{"num_hidden_layers": 18, "hidden_size": 576, "num_attention_heads": 9, "num_key_value_heads": 9, "head_dim": 64, "intermediate_size": 2304, "vocab_size": 16384, "hidden_act": "quick_gelu", "norm": "rmsnorm", "norm_place": "pre", "norm_eps": 1e-05, "positions": "rope", "rope_theta": 10000.0, "rope_fraction": 0.75, "qk_norm": false, "attn_scale": 0.125, "bias": "none", "tie_word_embeddings": true, "parallel_block": false, "init": "uniform", "init_std_qkv": 0.0336, "init_std_o": 0.0, "init_std_up": 0.0336, "init_std_down": 0.0, "optimizer": "soap_variant", "learning_rate": 0.00207, "beta1": 0.95, "beta2": 0.98, "weight_decay": 0.22, "lr_head": 0.00506, "max_grad_norm": 1.0, "warmup_steps": 200, "schedule": "wsd", "decay_fraction": 0.779, "decay_shape": "linear", "final_lr_fraction": 0.0, "batch_tokens": [65536, 131072, 262144], "max_seq_len": 512, "doc_mask": true, "train_tokens": 648800000, "max_steps": 4646, "dataset": "wikipedia_en"}
Each number is 50 + 12 x the weight over its row's rms, rounded and kept within 0 to 99. Layers, rows and columns count from 0. The size before them is the row's rms in percent of the matrix's.

# layer 11 attention value, 576x576, rms 0.0913, rows 64-86, columns 144-287
110:27 55 56 52 37 20 29 39 69 56 62 46 54 55 48 63 53 26 51 35 49 69 59 57 48 52 51 70 51 43 37 65 52 36 67 76 37 45 42 56 34 62 47 41 44 44 40 43 31 45 49 53 41 49 46 38 35 75 69 63 31 41 56 49 66 37 58 49 52 28 52 48 49 69 34 62 40 43 36 27 58 39 49 52 45 56 67 61 52 37 29 36 46 69 60 42 45 27 36 45 83 27 64 46 67 60 19 43 39 56 58 61 58 50 32 57 38 73 40 59 53 65 63 43 52 61 71 52 33 49 47 60 52 52 48 60 38 58 56 48 47 61 62 52
103:49 36 44 58 52 29 56 58 40 36 44 53 51 53 47 32 49 43 39 54 44 63 22 53 60 31 47 37 65 46 47 55 31 48 58 41 45 32 38 55 66 49 57 40 39 61 57 45 55 57 44 74 70 53 38 46 59 33 63 55 60 35 55 53 51 47 44 51 55 52 64 22 59 58 43 57 61 57 61 65 55 36 55 53 49 48 43 45 52 55 61 52 55 34 53 50 33 53 46 47 49 64 34 49 63 49 35 54 50 53 45 53 42 44 67 54 52 58 38 58 91 57 60 62 61 52 65 78 53 46 50 60 66 62 48 44 30 33 56 46 38 65 53 67
105:47 70 33 54 48 53 62 54 55 14 72 78 36 43 43 55 69 66 74 42 37 30 32 62 49 48 52 71 54 71 29 27 32 45 62 64 51 27 38 44 64 61 48 45 61 34 35 71 33 59 35 62 48 48 45 59 30 31 61 47 41 83 74 49 61 50 33 70 31 43 50 58 41 40 28 38 38 47 45 54 33 47 53 49 44 58 65 33 57 61 42 53 52 60 73 41 62 53 70 64 65 51 46 48 46 47 49 62 47 44 46 50 55 60 58 63 55 42 46 40 44 57 69 44 60 66 40 74 29 49 66 49 57 33 47 53 43 56 72 41 36 63 58 60
106:42 61 56 51 77 52 65 62 58 33 39 45 60 27 50 39 60 28 43 50 54 49 36 53 22 44 51 68 51 57 42 46 44 66 58 60 56 51 57 43 58 45 56 64 50 48 43 50 34 50 41 27 48 50 47 43 50 48 61 50 66 59 55 71 67 63 42 63 50 35 33 37 39 53 48 60 57 62 40 64 47 46 70 54 52 50 52 55 38 43 57 50 42 52 71 21 45 74 43 52 52 40 60 34 55 27 25 54 40 32 37 34 59 46 70 22 47 56 60 72 69 39 51 49 50 42 46 56 61 31 60 57 66 45 19 58 61 61 28 35 44 49 55 47
104:55 44 53 34 34 64 53 62 64 26 46 56 56 56 41 54 50 51 42 46 59 30 34 55 37 73 38 47 51 64 44 62 65 43 65 57 49 50 34 52 45 35 48 53 39 40 60 36 39 61 55 46 41 55 45 37 70 30 57 61 50 84 59 40 54 63 45 38 64 50 34 21 33 42 68 54 62 31 62 57 73 52 53 41 55 31 39 33 61 27 43 49 50 42 51 59 52 73 44 44 62 49 69 67 36 56 46 53 33 69 50 52 28 49 33 48 61 68 50 33 70 40 60 52 51 52 53 67 64 46 49 45 44 30 56 43 66 31 46 36 64 60 35 34
104:54 50 44 43 57 36 59 57 60 55 41 39 35 63 58 56 27 30 47 63 34 56 57 28 55 77 47 52 49 53 43 36 69 47 60 38 48 42 79 69 53 44 47 47 42 52 53 76 67 44 41 70 52 54 39 56 56 45 54 45 40 48 54 47 49 18 38 43 69 50 45 56 36 57 48 34 41 66 49 62 63 35 70 46 43 41 59 33 56 65 28 47 82 45 44 53 52 50 56 44 30 65 41 56 51 74 50 48 54 54 37 35 58 52 48 55 53 31 38 49 44 62 41 58 62 46 41 48 49 39 46 38 45 68 40 36 57 56 48 66 57 66 44 50
110:66 76 49 37 38 31 39 55 25 42 64 68 47 50 68 40 38 65 49 52 50 47 40 61 60 58 57 54 46 43 35 55 63 43 45 75 38 38 58 33 60 51 67 36 68 53 47 57 46 66 52 66 53 30 70 36 76 61 44 46 47 45 74 65 36 37 39 58 51 52 50 32 43 58 64 42 46 23 61 33 65 39 30 52 45 50 27 62 45 43 62 50 55 60 47 64 65 44 52 28 64 54 32 64 72 53 46 41 64 47 54 74 60 48 59 82 46 57 79 42 34 61 61 49 48 43 37 51 55 77 48 32 44 36 52 70 51 70 57 43 37 65 50 37
104:47 60 50 60 61 41 55 42 45 74 52 53 61 38 49 52 47 57 62 44 42 42 48 54 49 60 49 50 65 49 21 56 52 59 68 67 48 51 70 42 64 49 29 80 51 52 35 61 53 36 42 57 62 29 64 46 59 56 33 35 62 37 47 24 65 53 58 36 53 65 71 31 64 46 61 32 66 26 43 68 42 17 76 49 55 55 51 47 54 25 59 58 51 46 46 45 44 44 78 43 43 46 42 49 54 34 56 49 35 50 36 49 40 52 62 66 50 58 71 60 43 47 74 47 28 46 53 74 54 30 79 52 36 56 53 45 62 55 49 55 45 55 82 55
101:53 65 69 56 60 29 49 48 56 47 68 69 29 50 67 33 40 52 47 55 25 54 64 36 71 46 45 31 58 47 41 44 39 36 69 38 65 46 44 43 55 59 53 39 37 49 49 79 49 35 42 43 45 64 71 47 42 49 70 46 65 39 53 81 44 44 63 35 50 42 37 45 51 57 55 46 66 60 46 60 39 54 53 76 34 48 48 74 49 57 48 64 47 51 81 25 53 46 57 54 39 59 52 63 56 54 52 53 62 42 33 22 36 60 38 45 57 36 32 53 41 39 30 81 60 57 50 42 56 24 58 60 54 89 55 59 45 61 44 30 37 53 47 49
099:48 54 55 48 57 53 37 72 68 57 47 40 57 47 55 62 48 65 55 56 66 65 41 55 52 67 38 47 55 56 50 60 72 45 53 44 56 67 45 55 56 20 40 44 47 59 39 30 54 44 53 38 73 54 39 22 33 46 58 38 45 55 49 46 44 49 53 58 47 35 51 54 50 67 39 57 57 62 53 54 53 49 53 59 52 31 58 75 53 45 62 48 58 31 30 46 61 44 33 57 69 51 76 32 36 63 50 83 61 52 53 58 47 44 53 15 72 57 72 49 40 53 69 63 52 39 53 55 42 42 61 62 43 23 29 37 35 36 47 28 44 39 60 48
105:53 41 36 52 32 61 44 38 48 40 49 31 56 23 39 37 45 31 32 61 56 45 58 63 68 43 61 25 48 53 46 62 46 25 65 56 35 50 53 66 55 39 48 62 41 63 39 49 26 69 37 47 51 47 45 43 41 52 75 53 47 49 58 39 34 56 65 41 30 47 57 46 57 52 39 39 66 36 57 58 37 53 23 45 65 55 47 63 40 52 50 58 46 38 56 48 29 34 42 42 56 53 44 60 30 52 56 64 45 40 83 58 47 36 45 59 44 34 55 76 67 52 64 67 52 58 55 36 31 65 53 47 56 49 59 49 40 28 62 79 44 50 34 40
103:46 34 42 51 30 80 46 48 49 44 56 51 60 57 54 68 41 45 41 76 50 37 43 29 56 36 55 62 56 65 52 55 29 60 39 49 59 40 53 52 62 36 63 48 25 43 46 53 27 47 15 68 50 07 45 50 57 45 57 41 63 36 46 54 52 44 65 35 36 54 37 67 51 69 65 72 52 80 55 61 63 65 57 52 53 73 64 45 58 50 42 82 59 51 54 49 30 54 49 38 38 55 36 52 77 60 37 37 35 53 61 38 65 47 31 59 35 69 42 65 49 53 40 64 40 53 63 36 44 66 55 47 45 37 58 42 52 54 49 50 46 51 59 59
108:37 62 45 44 53 57 42 39 71 29 55 45 42 54 51 44 49 59 57 53 64 27 66 72 59 57 60 67 69 25 61 60 48 44 45 69 40 38 61 59 28 58 36 30 32 26 62 55 51 45 61 33 30 46 57 59 57 51 52 56 57 48 49 36 51 51 79 75 55 57 16 28 54 49 34 15 60 39 49 30 30 50 70 18 57 74 46 65 28 50 68 36 23 44 53 66 59 43 53 66 57 43 56 45 58 30 54 47 40 58 63 37 49 58 58 50 53 42 51 20 58 59 44 50 45 66 47 58 35 25 36 63 38 39 56 40 54 46 37 64 63 53 56 58
107:49 54 79 58 53 56 44 56 59 47 33 58 69 56 47 53 67 40 60 67 36 54 58 48 60 28 61 66 47 73 87 57 47 73 58 40 36 50 42 40 67 55 47 50 48 42 39 33 41 61 48 51 33 62 37 59 33 38 63 59 51 60 50 47 32 41 42 56 45 44 48 67 49 63 43 50 47 50 58 41 56 29 39 57 47 50 64 41 49 45 56 68 31 51 36 49 38 53 69 56 48 69 46 64 83 60 56 57 59 43 60 46 55 44 30 30 34 26 59 56 49 31 54 48 45 37 73 31 28 36 59 58 25 48 48 46 52 30 39 74 50 53 47 49
103:36 59 54 48 38 31 67 59 61 75 47 28 33 48 50 41 80 54 24 73 53 36 65 48 32 59 48 64 46 43 44 51 39 56 40 57 50 60 46 53 34 57 48 66 66 50 47 40 42 52 57 28 51 42 40 54 57 38 35 49 64 49 53 63 55 21 36 50 46 69 53 44 59 49 62 50 59 47 38 52 40 34 51 55 49 51 52 52 42 77 56 36 79 42 45 43 54 73 43 45 57 50 51 41 44 71 41 36 28 55 26 37 80 51 52 31 43 51 66 21 37 73 57 47 34 35 58 59 39 33 46 62 64 37 51 44 55 30 32 47 65 52 52 44
107:27 52 29 49 53 24 31 33 68 29 36 41 45 22 35 33 45 62 43 30 33 57 53 39 59 36 53 51 49 38 37 59 62 60 57 58 43 45 64 65 47 46 63 70 34 69 35 54 43 60 48 60 50 26 54 43 36 62 24 25 39 38 64 55 58 43 54 60 61 40 77 59 54 39 33 51 40 34 41 65 35 57 49 59 50 68 45 25 40 29 68 43 46 35 48 44 72 46 40 77 53 52 46 58 46 58 46 51 39 69 51 62 61 40 54 45 53 49 50 61 56 46 50 47 44 56 54 44 51 53 45 46 43 24 45 58 51 57 51 38 58 61 61 51
107:44 68 57 32 46 52 39 58 47 38 50 57 66 41 64 50 58 35 34 45 59 30 50 50 64 55 50 32 60 65 53 40 70 45 61 49 46 55 68 85 41 47 51 40 38 45 54 40 35 38 25 57 33 51 50 48 58 54 67 62 59 55 56 39 45 40 53 42 45 43 69 45 57 50 40 63 33 34 32 43 60 54 68 58 55 63 49 51 62 30 68 70 64 38 67 44 35 44 55 60 51 44 36 49 46 76 23 42 36 62 50 63 73 55 54 56 47 61 56 74 53 52 23 45 51 41 65 46 48 44 40 58 63 66 46 80 43 29 47 56 70 52 49 34
107:33 52 47 55 54 49 54 34 53 59 35 49 45 54 36 50 87 40 63 57 61 58 67 39 52 28 57 49 54 41 47 63 70 49 31 49 48 49 47 56 63 63 56 27 34 49 46 54 38 70 50 46 59 31 57 47 68 61 56 57 20 40 62 72 60 62 51 45 43 41 60 52 50 86 47 54 62 57 59 61 60 40 56 39 31 45 35 39 52 75 43 35 51 41 67 50 57 43 41 45 45 34 36 60 55 52 44 40 58 67 48 48 58 50 48 56 71 49 77 42 58 54 69 51 60 43 49 73 49 58 48 29 32 46 32 61 42 60 53 57 67 38 40 47
112:32 38 56 49 48 46 42 46 58 26 45 52 36 63 61 39 51 53 33 43 47 21 49 53 25 57 60 76 55 60 49 54 44 46 57 57 44 70 51 37 63 68 54 50 35 46 38 50 18 62 64 40 74 52 46 48 50 48 57 57 67 59 46 50 53 24 53 36 40 66 59 49 47 58 48 50 63 71 56 57 26 48 38 35 53 39 56 46 50 59 49 52 46 50 66 58 44 39 29 62 40 40 58 54 50 50 43 64 44 24 33 15 25 49 58 49 86 49 42 61 54 43 65 51 34 53 65 27 35 80 28 53 50 61 53 41 35 46 31 26 52 56 41 34
106:53 43 49 45 56 58 56 46 41 45 60 45 45 72 72 60 52 52 74 46 54 52 59 53 61 50 33 68 63 49 45 51 49 51 54 48 45 43 53 54 70 53 61 59 69 63 72 41 43 46 66 46 48 54 54 43 66 61 29 49 53 42 57 55 44 37 46 61 49 53 45 30 65 54 54 58 58 58 54 52 55 55 23 57 60 57 56 47 44 51 90 45 76 59 43 33 48 36 66 39 47 49 51 10 41 52 48 49 48 46 56 47 72 47 62 43 57 60 52 47 40 45 42 38 51 65 56 55 70 31 55 41 63 29 50 41 48 56 52 32 60 51 42 38
103:49 78 43 42 35 29 39 50 43 40 44 50 61 40 50 64 40 32 65 69 36 46 31 46 42 59 62 58 46 31 54 45 52 46 27 24 69 42 56 55 47 54 48 61 56 69 49 49 68 34 60 71 48 37 53 42 35 54 49 62 60 46 58 35 57 72 46 47 53 44 14 45 48 46 53 28 70 45 46 33 80 45 39 31 42 53 47 71 29 26 42 58 62 53 74 46 52 45 53 30 49 35 42 65 38 48 52 59 42 60 34 48 42 46 52 19 40 71 43 65 64 43 57 65 49 51 45 43 75 30 43 46 37 48 47 48 50 52 62 38 79 50 45 47
106:47 44 50 31 66 42 54 35 35 38 42 43 51 57 40 61 31 46 39 40 33 41 27 27 22 31 42 30 74 52 50 59 63 40 75 56 50 47 62 37 70 42 47 76 30 61 63 30 33 69 40 38 49 50 16 37 45 61 23 52 60 48 53 47 47 56 45 18 55 52 26 50 49 36 46 36 52 38 64 20 47 55 53 63 51 29 53 51 58 46 60 48 34 57 52 35 54 44 50 57 52 43 72 65 58 61 52 47 58 43 67 42 21 53 49 47 39 39 48 57 67 61 41 57 47 68 65 48 35 43 54 47 50 50 54 53 44 61 53 52 66 34 45 66
106:68 39 54 67 49 51 45 57 35 46 56 58 65 38 58 56 48 50 50 68 27 55 60 55 48 62 39 41 52 76 41 53 55 46 52 39 31 66 38 56 48 46 68 43 64 48 37 66 73 40 51 51 48 69 69 39 47 63 55 32 57 62 51 26 55 39 49 36 25 39 65 73 34 52 20 48 66 32 37 42 82 64 52 58 42 51 16 45 58 42 37 38 73 69 32 44 56 72 52 45 59 50 81 28 15 54 52 58 58 61 60 61 56 50 47 70 64 79 72 50 66 45 63 74 56 42 52 55 49 21 47 60 63 41 34 47 46 48 38 77 48 60 60 49